config.yaml
n_layer: 8
d_model: 384
n_head: 6
n_kv_head: 6
head_dim: 64
d_mlp: 1536
vocab_size: 31717
activation: "swiglu"
norm: "rmsnorm"
norm_place: "out"
norm_eps: 1e-05
positions: "rope"
rope_base: 10000.0
rope_fraction: 1.0
qk_norm: true
attn_scale: 0.125
bias: "none"
tie_embeddings: false
parallel_block: false
init: "normal"
init_std_qkv: 0.0344
init_std_o: 0.00861
init_std_up: 0.0344
init_std_down: 0.00861
optimizer: "soap_variant"
lr: 0.00374
beta1: 0.95
beta2: 0.95
weight_decay: 0.054
lr_head: 0.00555
warmup_steps: 99
schedule: "wsd"
decay_fraction: 0.79
decay_shape: "sqrt"
final_lr_fraction: 0.1
batch_tokens: 65536
seq_len: 384
doc_mask: true
z_loss: 1e-05
train_tokens: 281600000
steps: 4297
dataset: "wikipedia_en"
Each number is 500 + 50 x the weight over its row's rms, rounded and kept within 0 to 999. Layers, rows and columns count from 0. Numbers have three digits each. The size before them is the row's rms in percent of the matrix's.

# q: layer 3 attention query, 384x384, rms 0.116, rows 152-191, columns 0-95
# k: layer 3 attention key, 384x384, rms 0.109, rows 152-191, columns 0-95
# v: layer 3 attention value, 384x384, rms 0.117, rows 128-156, columns 0-95
# o: layer 3 attention output (transposed), 384x384, rms 0.113, rows 128-156, columns 0-95
q152 097:456563498581428475528568485506509579425498531563458415412512582493514491429441405552490467456520486346397537554547421447448505463449464451477434528439531509530424480435540388503536486463505527498539502518458500459519398462575545548519528547502527479541396559497447500503536470531406502530
k152 079:515496559483540590470501517491478513409521491467594471479555500423494569462598491463500515481537483497475489514619512443503442511439443558476479476522528467467483557514438527581546503573512479480528576460528546513425431514401445470455576474511505428542561452511443568578587570470556472603
q153 098:354575562462479546612492511569486417441489503522525486459452456552522570543439532531517436506552511429532487426453447513597586488576475518554472495513467482492587456445460477491560502440543430482472579505558398596511478509547470529532578451507569418462451433596492458506468559482468510394
k153 103:539420465437485536538468516519626482475554494472556491528462476497527541549461510481521548488506525476488458613427544445543468514466543484543572475506450447565479617513523439427537521497565519473555569560424448488512573398501478500570488490519420537525461522473510559497573536508426480539
q154 098:452441498472407453559526539472518476571458588486455514518495445574470582413446537458540520523475502499570460509567425435465527421545507480486457483457460428547509454465547540544492540525533549463526482473471474502473504435413458450500539539557463504476559494489467406524499453546547551500
k154 080:623521473506565461491462481520538592476481572556443524537469445532456476558512517478463489468453497557477501506462519551489484618509473434545549462452573514408545473542546445434478491435517460584447477483423578473536513472483489452499501537429487478543494503502560523508394389599404574520
q155 103:522602545491575470530552484384476524526511512526542468494449496503465488511476529573508495564435571549533467413396462538500482616464462515447546473515512546466587472476458449521396559577545555448451451597588491536445514512530478536568508542436582514550482477467611470507434527509481528509
k155 103:518463532559435446457507427563564478482615498526495470472417511462524447461512467543538460407545573490489552519450589593515469561453578468481525482361449478468484532565559457526541507423472484492595530473438441472510551459432500471419526514513532494482486470508487429360529460493505409567
q156 096:524478471469470503397409512574491538460603455445507489536506608422639523509440517474400483431504509516450511481492577531439482559447475555490535488465576521446554538631539444446508475457523451533516530560541511450612474537490493427445475512424536497483473511504415468490548568485514423570
k156 086:560525494522380605489498581495485457446508478485597518454558540491527506473638536561523473511490465533474560494514428472502504408531562465488441436540499492422544537487433556503477452484436437455525483447518528561401522508528513461474515528552548546538499473526426484501566521427557574590
q157 098:545505482499530461508614573516546487469444575542529504417470471516497462470485516567573458551532493459426576453504414424499486484536501396541456495428501437484452397478442453567494500470458575485490498459499499431578405479499562547589588468561461489539521465496507414537424488492587550433
k157 110:496587524426486535528411471525659456487525542506515410533524461456466442483537502530496565563522544436465566432547468484431514458527513583614482502469552461451489466492559566451427472445601448448424504516482453508468568487460536500450444497530540529485429551526479574592500527577412562578
q158 101:522418487441517522521502534490519482598471520522492522492564407556465462515542457445451523563442565516524505501543450467559493414535535435479458583493496532485450463421537597530440447494480526518458504493473552467493601501484506473521490448540439464456523540483554528471441512542582494537
k158 085:539547501532482437436550493547435503535432496525447562613466523544481444505404446500522427440451407486522499472481575582436488464514390568556550541530500611528565530475541515457527518498476512556545429456475420602623551645561495569518501510524440574490473521508448488495469435461450461354
q159 097:530559465537500507510513461514490570408524504454546484569497551459492416454487547537460501459465482537426540505457494524451511600470484486461497456430470555473572520588545406491443514563473496523564511533575468491455411457556534489466501489420547487595564497535536482525567472491490406517
k159 087:422459527490484465502555470511523449444546472480508416384510570401477516468509483483525465463534486511525601430601519470519557498541586600459471485476555444564448495446437538464523563519483499487528578467554509446483480426481550530407528502582550555509419563478503405458547558455501448531
q160 089:426499442573485485440579477639417555527494520535492508443531589541519536525540460493449541407478422530444515606466499515461581472498510438487635524490472546460459514444505496410506459427512470540521603538521480459597428529525494447497564470538543504511442554565401405380517523420543518532
k160 075:488449559453479521503486529510549479525509490491541521436542519499514471403535523470524594481555490463464522547511451459568520415495483542453411525548498491471477499521412539525538459489534484455522567462566555480432500549549523462467483475514406506458458492442488528564588544419531573467
q161 092:437453495456513517533472469534469492643459516483431468391513508452491517497526493456430486547515435438547468517492512495473578398532523534552556496558495433521467482416441585498505457519478478471531460456473507532563507560520474491470456388540500474431554449511508468549521499449501570564
k161 103:455512510518465502548486496454572515464473443540506532490592451547488486457525546575515545528494560511492477524401339406535507433553546493472407506531510433484508479468519505505423390506552555499471461520518512558356440533455517626569448490517468542472496506471495560576458485495464639456
q162 103:460406508467485543498379427435565474471541516526493539554528404472476463477500609458507457541514580607492508428512423530563489584484588554534508496540515495548534488459514506531565586461399515517445512447501547528459593497389560470520502534475436506521519522613479524580476558499526572485
k162 076:562609470518589464538645461489605595495460504493472487536450464504555511546446485443469509470412518452536453481433519531402475600484508452536524520440493571523470504520605401506514548516476529589506473560454484494601542518464507535576444450443518563466485485439543451485450481501455452450
q163 098:569445560534516487432411511463544477414565447453528530574521611343488476519590589497463443487480494556465518438494572575524445585497495569540540442520537551526561544505536521494495528468459448579430460484486494516439545498467506539460412601449407480541513583554446518489556631449516482586
k163 094:477534467600484514483584636519445554497533471557427457527464496491553493517509427487460482443481495493596506479499574500500530431523454590468495612510440615429471570520444477547500510562429539534544505536544555542601503559567556452467495521466507516489515536404484445429457500482603542454
q164 097:602553486565612458453459521473626604562483510519507568435546500471538480504547458533484536625532552489522511499526580470437410545400528573399521515553477513536435498518595423481396525500525616520505505478494569476543425542466468516499458518467528477655532561460421534481488457521425475531
k164 114:584459529540475505453564430486525496520510553545490488523475480516419550492531463472460501396398522445490507563585513486501474510427420480582447533399546544451505567508546484442463479480496420417452437502484459526532476461516483514475391524483485430469609512539535596459498477522449417529
q165 111:454521559458517531447378510460509484440462524555567498652521494484475454456522582530467546524458420499471497473527497477554546451562570421444454507460518530459429485511429521481543522488436498573506485410475491480495489485509445577505506538483406500414513460500593507647513547511481565488
k165 105:518499419534530493538473542564490421485514492499461517429489479523575451479447493515553466506559520501458426439382560553474460454493559542482504502498392517566483431509440436418523483471471544524569485445524543547507553534397467392500424453445546507480465493505462531465541513455545563395
q166 106:637520557493458616505533404496478475576503474565500406540441494518486528507538408471550459433543414463534534527519487540475467433461478538580576519531497530492413515493526480551437478480567440498560515457509575526594513500541388448465569425495567524400478513463520567503527466506543469518
k166 109:427446579534462505389480456523472514472500495448538466491556572540485457542522558526515520569485544602538453487408522393592520442546512481504457460552589536570521502488438602497425433582501535522440517476567427474382509560503527529449524506545560540469467553559432482403545482401597528468
q167 114:524428534539472532437541517524455556531598435566542535445510506542558486414493534508486505416559478507505443475537474552555544514505446533464563502553502507475530535506506543533452551446518461448453527545528594525580575480500474462518402440441438572507473527592426488473575530411539482505
k167 104:449506475493619548584532444476578566531411553480416513567628569452432424521474582501521509512502474603535558404486393500498547465459437495541491452557507468524469532439470582601596575576490392446531462475430526512465467431524513557572527552457513492512595558439460434507421424451552605538
q168 109:520506480544476512456470528480464574432560518402453513474502524479529501442550499519372521609515439446502517453415592502503475555443553519500582541521519378420520517476431548450460498449431463619444500437554425533445443546488543503515429583496581534452496533525516464533451486564542562514
k168 110:580488462484469485612512489545568511541467456503538463523548514543470468473538429558500505491464482493521512542528397509526467449499622528474521516528422499577402517590456403524469530475539488403587456453507538518455459457492544546452521463544603424456546460458477537461566490435553538406
q169 108:560477494552514478416444553506550536442569472479494590492496498407535527504507568454468479473450538500544486447528538630451485610544424602529501378584519552514536484594548458528448557497543495557488446545442573466505553515393539519547462586497484459659526538528383493492556569465507459498
k169 113:550556401487490553490549531462499546551477497546415484540448511459503509556498504465492499512449516467499511526547484526406485465493474430542484522446540502389524593489518469492530466452477447518452433559460510465593485463558547553490487578500463474522544472481508458468464504635493523585
q170 106:488456526579519469464466491357483478463598471516521547493530571428533430434487575488488488402471458507427479499449529502479464567491491564438589425456458474560607593513492520454517498484451480512472453528541437551509556520483570609487448561461455515532477505513479413558474560487555479534
k170 109:497512439525571502584602478514581560535425421502393441510508473449559513507559468458510513392537492512513460535624442536467492549452458387575445482533489459437424480485569432551526496419492570394468564469399553465520440447483508502527579414481462417535513507430535512567422483569510542522
q171 105:396523475416469458583552439547551530542445490491501429553500414591512607452495468521492592531516517460576500591556504489598518472430543468461513545459529441510421457384514545605490488468497500451564534500457455521512521524493463456468405427506461498410412404398532531513488474492511566549
k171 102:555463547407558578448513568476404489447605565434428600561461434517541605452496487460538510432476502565431481454507522491492517624526469573414525557514597471491518428542519432553593584449548497515462485443479454408483504522515447408499586546521483477569593612514559521544474563580462438549
q172 103:549428522537469491371451488519444556499587478448506599520559582455515467503461492395459552497460509597528548538507538542480429537460463550488542383519515533528471519546535570473529529509538496540472499532543485424547515498465565502529439538523505456608543542586383532482563513412544395473
k172 107:505555369542520500564522490438542540549418546477441477524506483466456519537569532465516497447451447439419532575568438524471554545475459416548477575486513483436520528478499518474559572434437412463444477477496616502548500435564549511542531512535458499539533508539552455523496461512499490502
q173 111:446612460481402554456413502462438549534492517475521469595584518507494452523528503560559557612460467582533558483463558431556466440474591509430557485436452467436405473410512554511565438562538494554528527474541571442504453590569501485474542492592455380408514530535550582560551441519464552490
k173 115:510468476463571559558538449503539531464543569451468549476517459513435583540540463447448542531594594457418422521431521529576486634533484489506489565458491539496482498443439473443491546441529496551502478551503436508414579521430480524480520446529575605526476469571463522462504512550451405494
q174 108:530538489397575533547408557432437486546468495572490500595456487488465487426490518527560524553463445528554535385526396426497507495504513522434518552526439479484446528441503536494465517500517479470523443605588571482440486474514467510532464451476486480548534484543489586540595428523406527530
k174 108:424412438515504497457547440519522549496438452502489471477552456426473478508548543469482495459552588493491454507578563463567458547540492521497479473489474463510472553475505447578566519533454492436491538528490512596490440480457427533526383469471517530495532484468510479476470495446409455455
q175 109:399558516477521569639567574540601499591438481537458464462435467560416490444514441482531446475527551471511527503487383446535621448449464470554495563459478402505466422424534544617469521490589493484465446455535558549555478502479361451489513480550550522505430431477577474481442515461454598488
k175 115:442478556502497568551441381448440504466491558460581487536495549539506500579440512561438564522485523449529528506435508586502530527479503550449466521503541575551474546516450450547483470522439477588524428582428475568502511490473475551548459514450527521442463504493491496453504515436565525541
q176 110:563432439455498508439517421441492565527534460545514538547534408503498421473577426444474520464477489576535584584520552497527438487431493540558454453562511470537472612555424502452485527577548561500580596468526492446581541577447559501508461499514538509527548568526445551492562484497540399479
k176 110:413554480502513495419488486442501481529523459491502470503491598508482470483511525543587516539495427435520441551504458471389485445522520482544457528592605550535501421597434596503457488560382442430400493483549488419450456458512514518553456453565589483530460511545481498561527477488553462440
q177 102:612467484559539499444483469454528472408564357511531511530569538482539438521472497516532456413520515534459507493569545600445504517485403552457493480492497540497494552603575481497483587497548413511489520500456518421575535528497593557547436549424542455568574558484428521484553521499589350560
k177 108:483538505534587509491539507514533527500450547449494488500518479468431486567513477451527533520446449514494498502660475414522535509440411513555474503505517530497485534455562604467526577594502490316514482417448502487544412448506509515568494433483476485563545490597483442505478404526490384510
q178 105:478546478515488489552376522452605463520458537463484500467482485413505483476530502584535550561585488488478510489437469472511429406570484527463449521606484530519526485498480518455503440491425502450518404515508528623419489467542511502488530527425431519476507496399589389596417550591482554570
k178 109:471548510485546434467562439513577389399539430486513465465499567537524482412518525554468418528521527624550451523431490436519511444513622558394448479514523525447486536464505504615440406577430544543496620481536458618454512552447472565445473489517550506477523511473480594556530546414487603519
q179 104:447530484500449519548462450476515451424503489464489492507459483541441511538529528441594505416536479510505583514482396531531456469556469575473489504529432411480486498519464528477604479524507433461596504581447508532511525474499527462526465536477553599527404530460441466370545507529502595509
k179 119:532481588459618487560547558497559440516506420422593486513577432519565475496499538580455499577514529493476507476459595476478462548469543475505501486534478527548581507480492444568477521561551491518503545535474451466572561582433424483573484508406497555469532477527587419546485551584556548587
q180 115:572435551531520501413482499414531548524594475480538536486549488401578467483498542521499536497447590491537472480452512538460523568512429539533558481530460483469523525581462507530432511536494539508455493485464534576532538556548474453463353482469503499553634438468496541549546481466607436573
k180 111:493458466485543504532580438421528466534446508419402498474418560500501581432509490560516393374541453522542535396567469547507533529546464442523442569527542450429496509509510517524530558465427485472555489440445433445501483541490581562484507532490554537470457586560499510424457420587447462542
q181 101:510430538607550522391435456474508538463614495505466555506555532459538504493504572458508417418572528568501486453491478532515460618459425599533528463604436559470539537548547537441576569479491504542514500488445559517589552459478515527531407481427480505586535541523364504471516504432573439578
k181 110:573492456426504573493609543408576598475473381492324443549411506462499548471545507438533455399406550511510489531518470506457529495446474493523424569506510462510519549501576457515575533524494554444473489447487419438511495503490524518505501451535494575548496580553500403508447527606447444599
q182 110:547523510540601553441396516389526517429530436472534567557551593423451483577569590434503465416479606512438451444576523553469497545554412560539535368538498616533595487539506549451546517516491506549468505552466503524548571452502528552511558549466485511572550537488410483541501504425514500496
k182 108:480484499526468455547570485525479470562421514476437418567448516448575464431508552498526487466479537470516520519524549510489559434567480414523462554512451444503473471459531481535518460402502525472500540564496499552523467462487540584596443415509524455565484498526513451403521471527508467554
q183 109:468565455541517463534454467484376527411489505596480453552458521608444492563473554507538521475535468467408526503538430503605483399540529465450408522450534420534496556493442536534484491461465429530500453508454485568528517469440432530491511464498402521469484490455626500538413502413476588494
k183 113:516515560495499494507566564527533459489478437455477441511556488513567411438468580575505509576585489474470448456376573587549509530580518474463487468440490502528548399504517462463479488544538569515478542443536582470525470454406514468542536437403564504435529557485507527544546613479600541506
q184 111:481464523535460464403413476559650518491485508415616565547600577363532499547455443519470470471535515457520452519581597446546398493416476544543512533529489553511516447549570485471491449424479506501490534454449512483457539479532534538407407493469439469489576563484462480565476511483547461527
k184 119:548497511425479490476466501508410457536542489415429498542497479508523534403521502481523484500543481476515482456580478503482484520403432546571513400561472535511524526410505514463441507568550503484442548551473545501445542524476498468469473484551533430599533520513561618527444530544483537491
q185 112:523483517494579451443424492405563552532466515423586544489541499315434501506538535457505551574479577518556516435526448499518463517488427563559469423561464497543562525556522480515561509522573520465492475512535613523451525502547602507508474518451562464571602584490482480539502456507481519554
k185 112:492551489447444473423513356451619420530559516525488462452444475495455544497565622606454514435457549476564522456481540499355495484498561581531421559505518545492520544483451547529441432515442499540537538581463483555455554517453540605482383509425532484526506517577520579502529498566467481527
q186 108:505505485505441485441543530409476487492622540484486460401455451526448491385474454588425506503479418441526496429437475397509545574559521481419597531521411467380471539466501548478456466507449557471517429489572491506405498533578473460501449433536520513469451512446567501407512442609547554505
k186 111:483491534503551497572532449488611495517462462478474485526504490475480466504566454566479473488524549572477485475512479486530470457435498515527516505462578375544493560467463434543566575536554507421541501508504463500495513530474514577368493516432539528445489516445486494556470520523444490456
q187 107:555438515487585458446469490486509534465526510513521525481514428474540505478511532460501519449541536561550498517500501600454426556475394563534530415526535553561599526602492469478522541559514510436506505580492558501477605484457614474581454528446541536625525519522387490507544537421537426475
k187 113:452487462541502471532465572379582529486568502542461452531351524445516511532560558512439479467439520408569535494562473501416459526532558419523459543477545503381527491523463531526494485513420423496457545528503536462565427465547541531464456577473511449587450613533527438533444494577446451537
q188 104:567389561564562501467530486457549551451529407451573533515559584486484498473523531429590506444499596516494450496534486617456451512473384556552490505535527562581546571529501494490463558533519438462489516589434524550576586460426557498478406601397535513552552564455430568496564493445516420533
k188 110:508472497473568492416564520443459509541415525508441417558467492456437459524402478495449481450432510509569513475647540541469533495404408446523430572501455480454504502521569578491571504563407480540455407534476499536573446485515540569592509520411424480545582496574568399535384490573570476534
q189 106:477450503447490480516447557430459515428497458561521509579471448407494536514505557570503485528557473470411501438555484463583518499611496455513488491523470522543513458520478468468427431425434499541539507512523522550390478436497461465450535453443428526458474392547529535538430508504483542448
k189 104:552470518527458474437471467550476469489453506391532478481527559476633499454428577537491430578475533453459478418438599498481452500542632519486568398527533489567475495522428456525493525579626520489494561526551476480482508400542494505454436530475535508496455567397529557454560484472504539491
q190 105:509477501531510545383420451419537548463549454492480535572569534437486552538518497432529508486460576584513522587461656545451426536468531572477597438547536502525488577590520524489627476511499512582522482546447516498513536516428544498475489587485516463622540510518349526579539503489535378527
k190 110:511464462480494444488560527424493508506450538436464512476472482458576589451576538463497459405410505437492490533608460465470501602497484393472448517500569538404517483534526500452485520456397550459438530518450469527512509515506500525500569480607556472525432536580501467474503410568473495616
q191 108:530465633550489466425471533414566528457548443557428481536509412384547577436404492492551482449564568501466466516431472543467531534464556562584506461497529534512491502505531534488454511596496440480373517507507452491458484535441508570486439565522483432564527504462489466529524487496550495594
k191 109:501479398513504535477435457484469533496477524500447493573496528615477514552510536496491487500487490513568474510626448520513541564471424453498541458568466504483540477499493447475503524459381512540517501456452507417455444415474512480517539566435521433478543554497566544470491478598514475528
v128 096:461558516411497474491414595568484476598547431576485420508564535563522502488533493407515498486403518572527458495502491466587468466472487483476498428517555546467515469516460452496445502509612540570473432472491554472576517587524494489413375501467509447544499531472526476464586520589514483506
o128 095:508443497466509432502521494455468523521425462511537510567485518531497528490520529549488557533479503545476508436517454518530505527463511511506536442565526491521435473514557557546565444561491496474585447493516522513448576475557523498415459523527432397533504468522566645504521631483505471497
v129 100:436469493572484526494479548509543498569516445438534473528533518596626499485530447413491441560494505556551451583470519424544470517497495639474548450508546485527520550523430454503522530488516566457511527519516494526518547537533446456349498547503576594602517491439479441566451445555519423537
o129 097:460521476454477504529460533565482540506487545559477522571470471535447555434454459472514567555491421513556500433544517486449538486500505588485528604487435456417437492540428449567450542507503521552495446475497541418518510552406411514525485434499517480506431549586455576467550606475513467453
v130 100:527522515469519554584454498497538483458480464429509452445544539467461509536433500456493455448488504530512485469545508482441577461588620498554491483473563520438563498508489476438462553468444479494494487471477448549567502487535464609542480573591479512425434497576555462366405476425513541515
o130 101:486535514545479435531439560516494457483576522500538481515573536530526563366455435465378506529517582401501495486504493543568421558459471585516557495499474543529439494459604578432458483540450434604497484490398420490411500432456510513451450508479415545442446484460482437441448557582531531433
v131 095:429477435504421433512457553616440477511492419494534470534414462482504450450466523529557479504504475614501525480485491444546458490541535495456527455394481457528456456514484469439510563531506452418553510480503574458601558498540449454518508478578436513416582448548481539462593446540404445443
o131 097:522564425399531521468566553593486537579439453600534613564540426501561481448458495510565504501446584487499474575541475540492538453467601435572598500508374555441457417475510468504466571482546482417479462484552580589545617614545488508573497534469562524562470500427608532456549503473517468450
v132 098:476492521447537553528532539484520473578492512506565462521490572594564501545500394529414507434504508504546507501539433473565494489465453538490488467477526557499509487556459519561491490480508431481524553497500476453427534493461438512482464536455423658525447348467540572545541463492514380422
o132 096:493399454509537433544452444465589479482407529453537499552495562451463579493508513499497530441523485564516511499532528562524473399397565456448432471591461520488591473432402540547482616474443474543512466478491445477430453628518527603441524464409517530521521598581538461509499468448518568451
v133 100:552490462467448461520519513512539495551455429500488590493402505507472539434458507510465525521417482551541488516395600462586495431461429487501570493468479489556442545479465563523456561512459560397388539527494550527546433553492534481474490511499554512484442540461460562475552501466445409519
o133 100:542548619489494489489549542553493510465457547551544523528453448556537481501532526505441619535587517538513493614474563522514523419495530510480628536498485477452498591515493520518447541500458503508539522589492498496558527510562476511532458503454522546481575527548597562530508529542530400454
v134 097:523516535460514530496455470458508544499563545470514481415543443525493474548536563533448465542528517412397593503481544484309489497517572537511522572470536426540500561423580510488535447348505491487465505539466560597435556420501458452484453434539468449398547445516398487598499516480497493554
o134 091:531483493501415578501536519476457497549477455526446438609558569509568483530458560526369446510530577464512518512546516438557499483518407451485491493505528442512439491448532454348496490462483540469517428555562502416467517469495365560522548457535542506401505536457523471529530539440442447465
v135 097:449556511532528530532493527580527429448509454482408477478507456517543580507504490483531401520488510551463448459510491554597462450455439597505455414562577602563472497498555501448441429473593520546549593485470500500433486538475428494490415550436420491512532436420524594514504492571530567376
o135 099:409528414568411443588562491462492528509471472456378470523526458556512438583368381448512427554496507479540489516531477475597579383490512597532498511478534499473575468491449457562504536558536462486520531430580449539483535527557450425475516461515562532605557478456503549441500511534533474496
v136 097:499408474544422562542478541464369570524493491422489508483469515503499554556510468513526506487511454502482420470474509529463468475545483498606546369522488591496451535488527413465459452505570543384518482545493497552454527525543521547508461532504442400461588544540521494469513488537520543439
o136 095:534449549413477506539498566567581491536425369515474463459437559553542504416475535533616546481485535467562476501460532577431548578427477537434503519539537565464552478389546541450588531476520574470516471543494522524492477482444493610445473492466522567535598516487492522488471547545513436527
v137 096:545530473521561541539547517528489434546523437493457503544529494522461539516469530576555489487428565492529394566489511563547482496483423538497497354523475571476546513546549424483541490537473502430421516481467430455448519600531581560470473457452446525550550543489478502436381542527505552583
o137 104:456607547482529456467563462545439430537448511507501462404407394552389443437459497509471553503435556471563519419475520471510528431430496469433532502463494535419459421506427487574502459440465481390550545477430479420476429525673529491474464450448463456552536480477597448524439490509481517410
v138 098:540503467548536466489425464489463545549453490507468607607527543466508467549468456525526467451513515496492499486483585475439467607446520562492531509511575421587568403450476490496449538511466511494476429460540478473434454541511521498465530492453533507588486542506491449481525434458551411609
o138 098:503593488533492472507498487538599472467558552513601471599552510520512543512476449532498501549452553466525538501545446530435466421555516494452546494633516537538571539572520529505546533475513559489532540541609659602511503440473522462503513452482516477468483529402471464457461514479484474534
v139 097:473474529532515550495508504438516570582527504594509479474533535588488454579516478554499439494466536464555561509414433522466474558494476586467544552561507461485553539528505550553458493447443462497454427521546485564553530596582473453439455468459580516443491459493521554541584528424441449549
o139 097:513388589496483505513521443479372444470501422522511474569434504489510459447572462555416528422489436510536592502530584535500455534459510578555467413473515539555496442437477439552569579375339460505515505439506511475460535471495595485519475528503468522492508502502460591567440477481467494512
v140 096:547493395530521512503503549419409441527415514479468537516513465519519441498536445391516587510643448523453558478474485522534524448569426490520600524486450575466525619427411469535488384508539480532540553591480527414469526466493468608504544541434501628513506476471537553581416494533488523440
o140 094:557505555436499517369432440472527454437533523502454463570543557523523507424600469494515480460456469417503429404406494530503559486445519391544539475489554577558514539580504495502563558493510516571554509547446450473672453465501511499504540434502465422510487399415496520557481501451444478538
v141 098:628396517431605439482478500556630514560447501456473404470490548492456503509368557518524530418479448595545443506520474476454454508495463428491490425531434501588527493475449544449574465449535441572521553527467499469458489507575482517614557487564434532489513486436541472514517505525528435503
o141 098:566540520564443435515585473518535491456402522422591520562456503399531465465534482517456432553459458525519610383618455484426538449487511482510567515455474651540526525430521541621464517567524518435508467444444485473463463584446511451491494449456516493490460443485535594474488494510461492485
v142 104:515496524446513468466525607514596485533579516519523550514503474459559581494545516390512500503507550530490529486548423466557468491491451505440465576495494481509511512465440473590544393496533579510520590499511470473428529506558485486523612513525509491499600499437439534529492497494399481456
o142 099:425461565443580540446472473452490489552367423539501490605538482546522512443603651488508505537529598514499588495457385467506503487586605558594500554513568472484497462511452520483422541443473461527534498496441559545510626478458430496509422493464499507485521449492573581494584482484471549503
v143 098:588440495459497424395547569497515466546450495521507558432576523570485510584528555482555477475522388567463507516517456519467588520503425559472474539520488575530450465488529617479543519493464534529566444484559477557520551544509532513561539474469393489590498426399537451560544511458518546465
o143 096:546480567536621601482539456435520530497475412423592520472480455549443476449527512556484547482466462460528510442530514456512423426471489406442521595492455619526460577444510463475431515566491556479431507533559532483496515465496418528400515506528555553455500555511448478506457461465452532511
v144 100:541449565565481438549480527461437551640334407504469502432509463527631497537469510566444545410490479511483502440482458478593462573568500509479524525471450504504505483438478534515551425529468569486421452539507533455504469519467490519583464530469466485509554503428400445487512451565470448515
o144 101:555456558452408448439540578518528522457520452579529508535542485512481444467469536435463519463433512466469487591483517467384514517427503421494532530553517564491512468519519498528523474505503560541513502486492355495507450451538504525498622510488533420457553634508552596529429429517505516467
v145 094:502515402484551566523406563527427505482467480516514546536507518447543480456470438551531494485422535474499436463449445504590529514488525545533515508528493538431551464546498450565537542481439507430437479469438459476535443561490551513554418512482519522577528461424491477458520580518532518539
o145 095:449583496559449574495442497492531559468435484463534521406415457468576446477518566497515523554514520533493502559532472480517349516439558504510603453444551627473516494490570438522462560584504434423462462517384463598554555572524505517471538489480484579460457562503533465593492476509500467533
v146 106:490516525499481505498558547507567506431516485498473455451589530556452490569401524508540446511414484588528547425537532468490508488474495536498537435513485496558518559469509522435505489574463472453514501522454447506400519561470448532529489502564418504542541505440548582500424495416508425524
o146 107:437477520447572402548621424423445440498513533416540420421408515501439587470462435518508488510472524471480484597551483481490547519623557428472468503579492468445541555422449532470409505478561506537537465523501447474413427492474516608491463490584519496510464416465507435534442518517440512615
v147 103:500519560469459496569509518508556404366496385447603468480456466474498511452407531516464453502461436549492607481468462530537467431557547508470492396500525490460523462521529466596531465471564467495542514534481542438532490528473452416430418562390460516488442448560462528514441556582505538509
o147 102:466502515495467432459490538454505505506566527582524491537450510507503520499383491483498465525500511468402480522442458501507566481523508522507546373573538542501483524480461520483531465599522442540526533476437547433532509526531531591511475464534499469557576509508401517478557426471506380582
v148 095:502523487425495524476442586488463473474492471554519445457534409483505463497391475422483478498564472464538473489523487433535471488476534500547456414486543492515469380513547571504596449486566555564474542519416520453488484515511563430533497401553501474539480463466499426508360479594498512442
o148 101:496566597508415484488538533476502489472555498365466447524520530525516470500446488466519507550460517538569488477392468496448476451521482532515549513500413463530510638478493589554403512427504395465479464505542468543470555509452443464487401529489457438523501465499504546411554542544577568589
v149 092:439572452549497508486575380347455460508507505474520491582481523539446496502509539498447456540507535359471504527538506422457499308478446479493456594525525443514474487511497469455429567542487492415492536545545449481617494412490488583545490468496582521493478442575511405445472445433541422465
o149 094:456507473597484515356468390451492594499403524448480472604521557437480513422493548459532490534561553439491540461431524597493524469445476519439508461491603438569501474597517524577452505480522530528482466440437505351518522486424504496579473450557382428479498484497486501488498481471485469473
v150 099:436591519485516496449411481487430457470563449548500545515501550463577477512521526498461432481463489403518567567488581372488420508432478613521542636484589459532492524456465525452505535492494549432442411524467483552438543463457539478444464437507475463442524523471515462499480510552549501469
o150 092:473490431504490616489536480483446591511536490492555465481510597540440534458547520438426523496457485440566528611537558581547522560505450444488541522488488501535592493536490495539476447477486546421404409541614518561569474526463543505476493469492528383476498534595549389505551466471529448533
v151 096:513528472540450522508538511422535412540490493480420430545423496481576553500587543433600499540524501531478584520502392437500512521512551464458472494542525500493539507481522529529455467443497400426452499488571568402405540500497532510439476506571489410462555531493509481521463518517474502474
o151 101:414514462525547557496527509542460478454487444618468510468499502547541487531462472525451476489619496483514447455504591508534489513568406507423505500394593593455502510479521426500439603463524576528515433584469472549497554479428427558429549511594462442535394479469507534511456488550468535546
v152 097:494515469452518555424460533568494485482531427525540380543537432518459470514491494491570488453522522505498442555572578453519525421504494450543484524513472527484407503511573529437553443435430487486397529424491546522563511551416420496471431483511498507497503508475491434548509557530499473489
o152 099:509458489431433467541482548507535606553529503516533579508432457554515528518588551493455583562534504552485501508486505472483411532522525573479506477483498467432511577482462513498486477529518467444567509533532468469478507486564483445463494461507583553435524461490495567514536522443567437415
v153 103:399454470578512444534427560539484412493513540404526457504447550454421532474447497548468437490532471523468572500425498581578525446574504455501564462431600591450566486550555488513595556426475521386481557446471496493586539575516492482491420406490526553514437577595481435460487486499609479485
o153 104:505492560522504419536402549479464475516472512454568428504537585460517533412511543545457502559425470507553598402378451464575573453488500568475524472522433404521572426573506478551513587483514506466473519492460528524541419526412644581525466552560517534558465557449408478563496511485421500499
v154 101:596434492533555536432420490412521580531536438472429409585437555446527501537489478449550466403463508518558454553498518477583468464478546567475425489531537442465492474549466408486534500505538580434413526548569461486512538394571456512460525436545520446528514554462584410506536538584472571587
o154 096:498482494509402522551564520507511521498509509591553505544510537466557451421500510546455471579531427466436521467493508511521520446510529536489401443376525490479478495443498437546485488585481419588511506518453585470545529498487525482513434431478530512511522554470495623584491488533386508495
v155 099:541463485487558559511462493542498459472556530474489495549519481503515515520496445516518471472546550496465572463411482420526564500501470484508535560515542578419517516575500531428554492393580455529400521506461543517537535512568616465413542597519542515589441552490469395573424557482457515415
o155 106:507414484544478389566585480461486424508520493500515428559433462508477421413576525554512522487591459435481477418482530409507559376503461498483538424542502512530500477466527522462463532581540556504415490490453485468536548515536526499563444530447481545462503507551524454524476472563426405499
v156 097:527579523583537500510524500527442510459542532486526480492510480502434461519554514526525492468495423442424529490488414546560499589455428408454554541475515490563500391489491566608550604549567502517486560423461508431571533563555439490544526506464502545521408464556515504519559528457527454478
o156 099:581405587495431487512455496481594504464587465468577517477467520356494517465582510564486536592453452532503498504540395532526525536503474518522520472497489499576544474522586489524540433569487492419484483411436439561509513511456526569452400573437543538535519576575466371457486534517480431593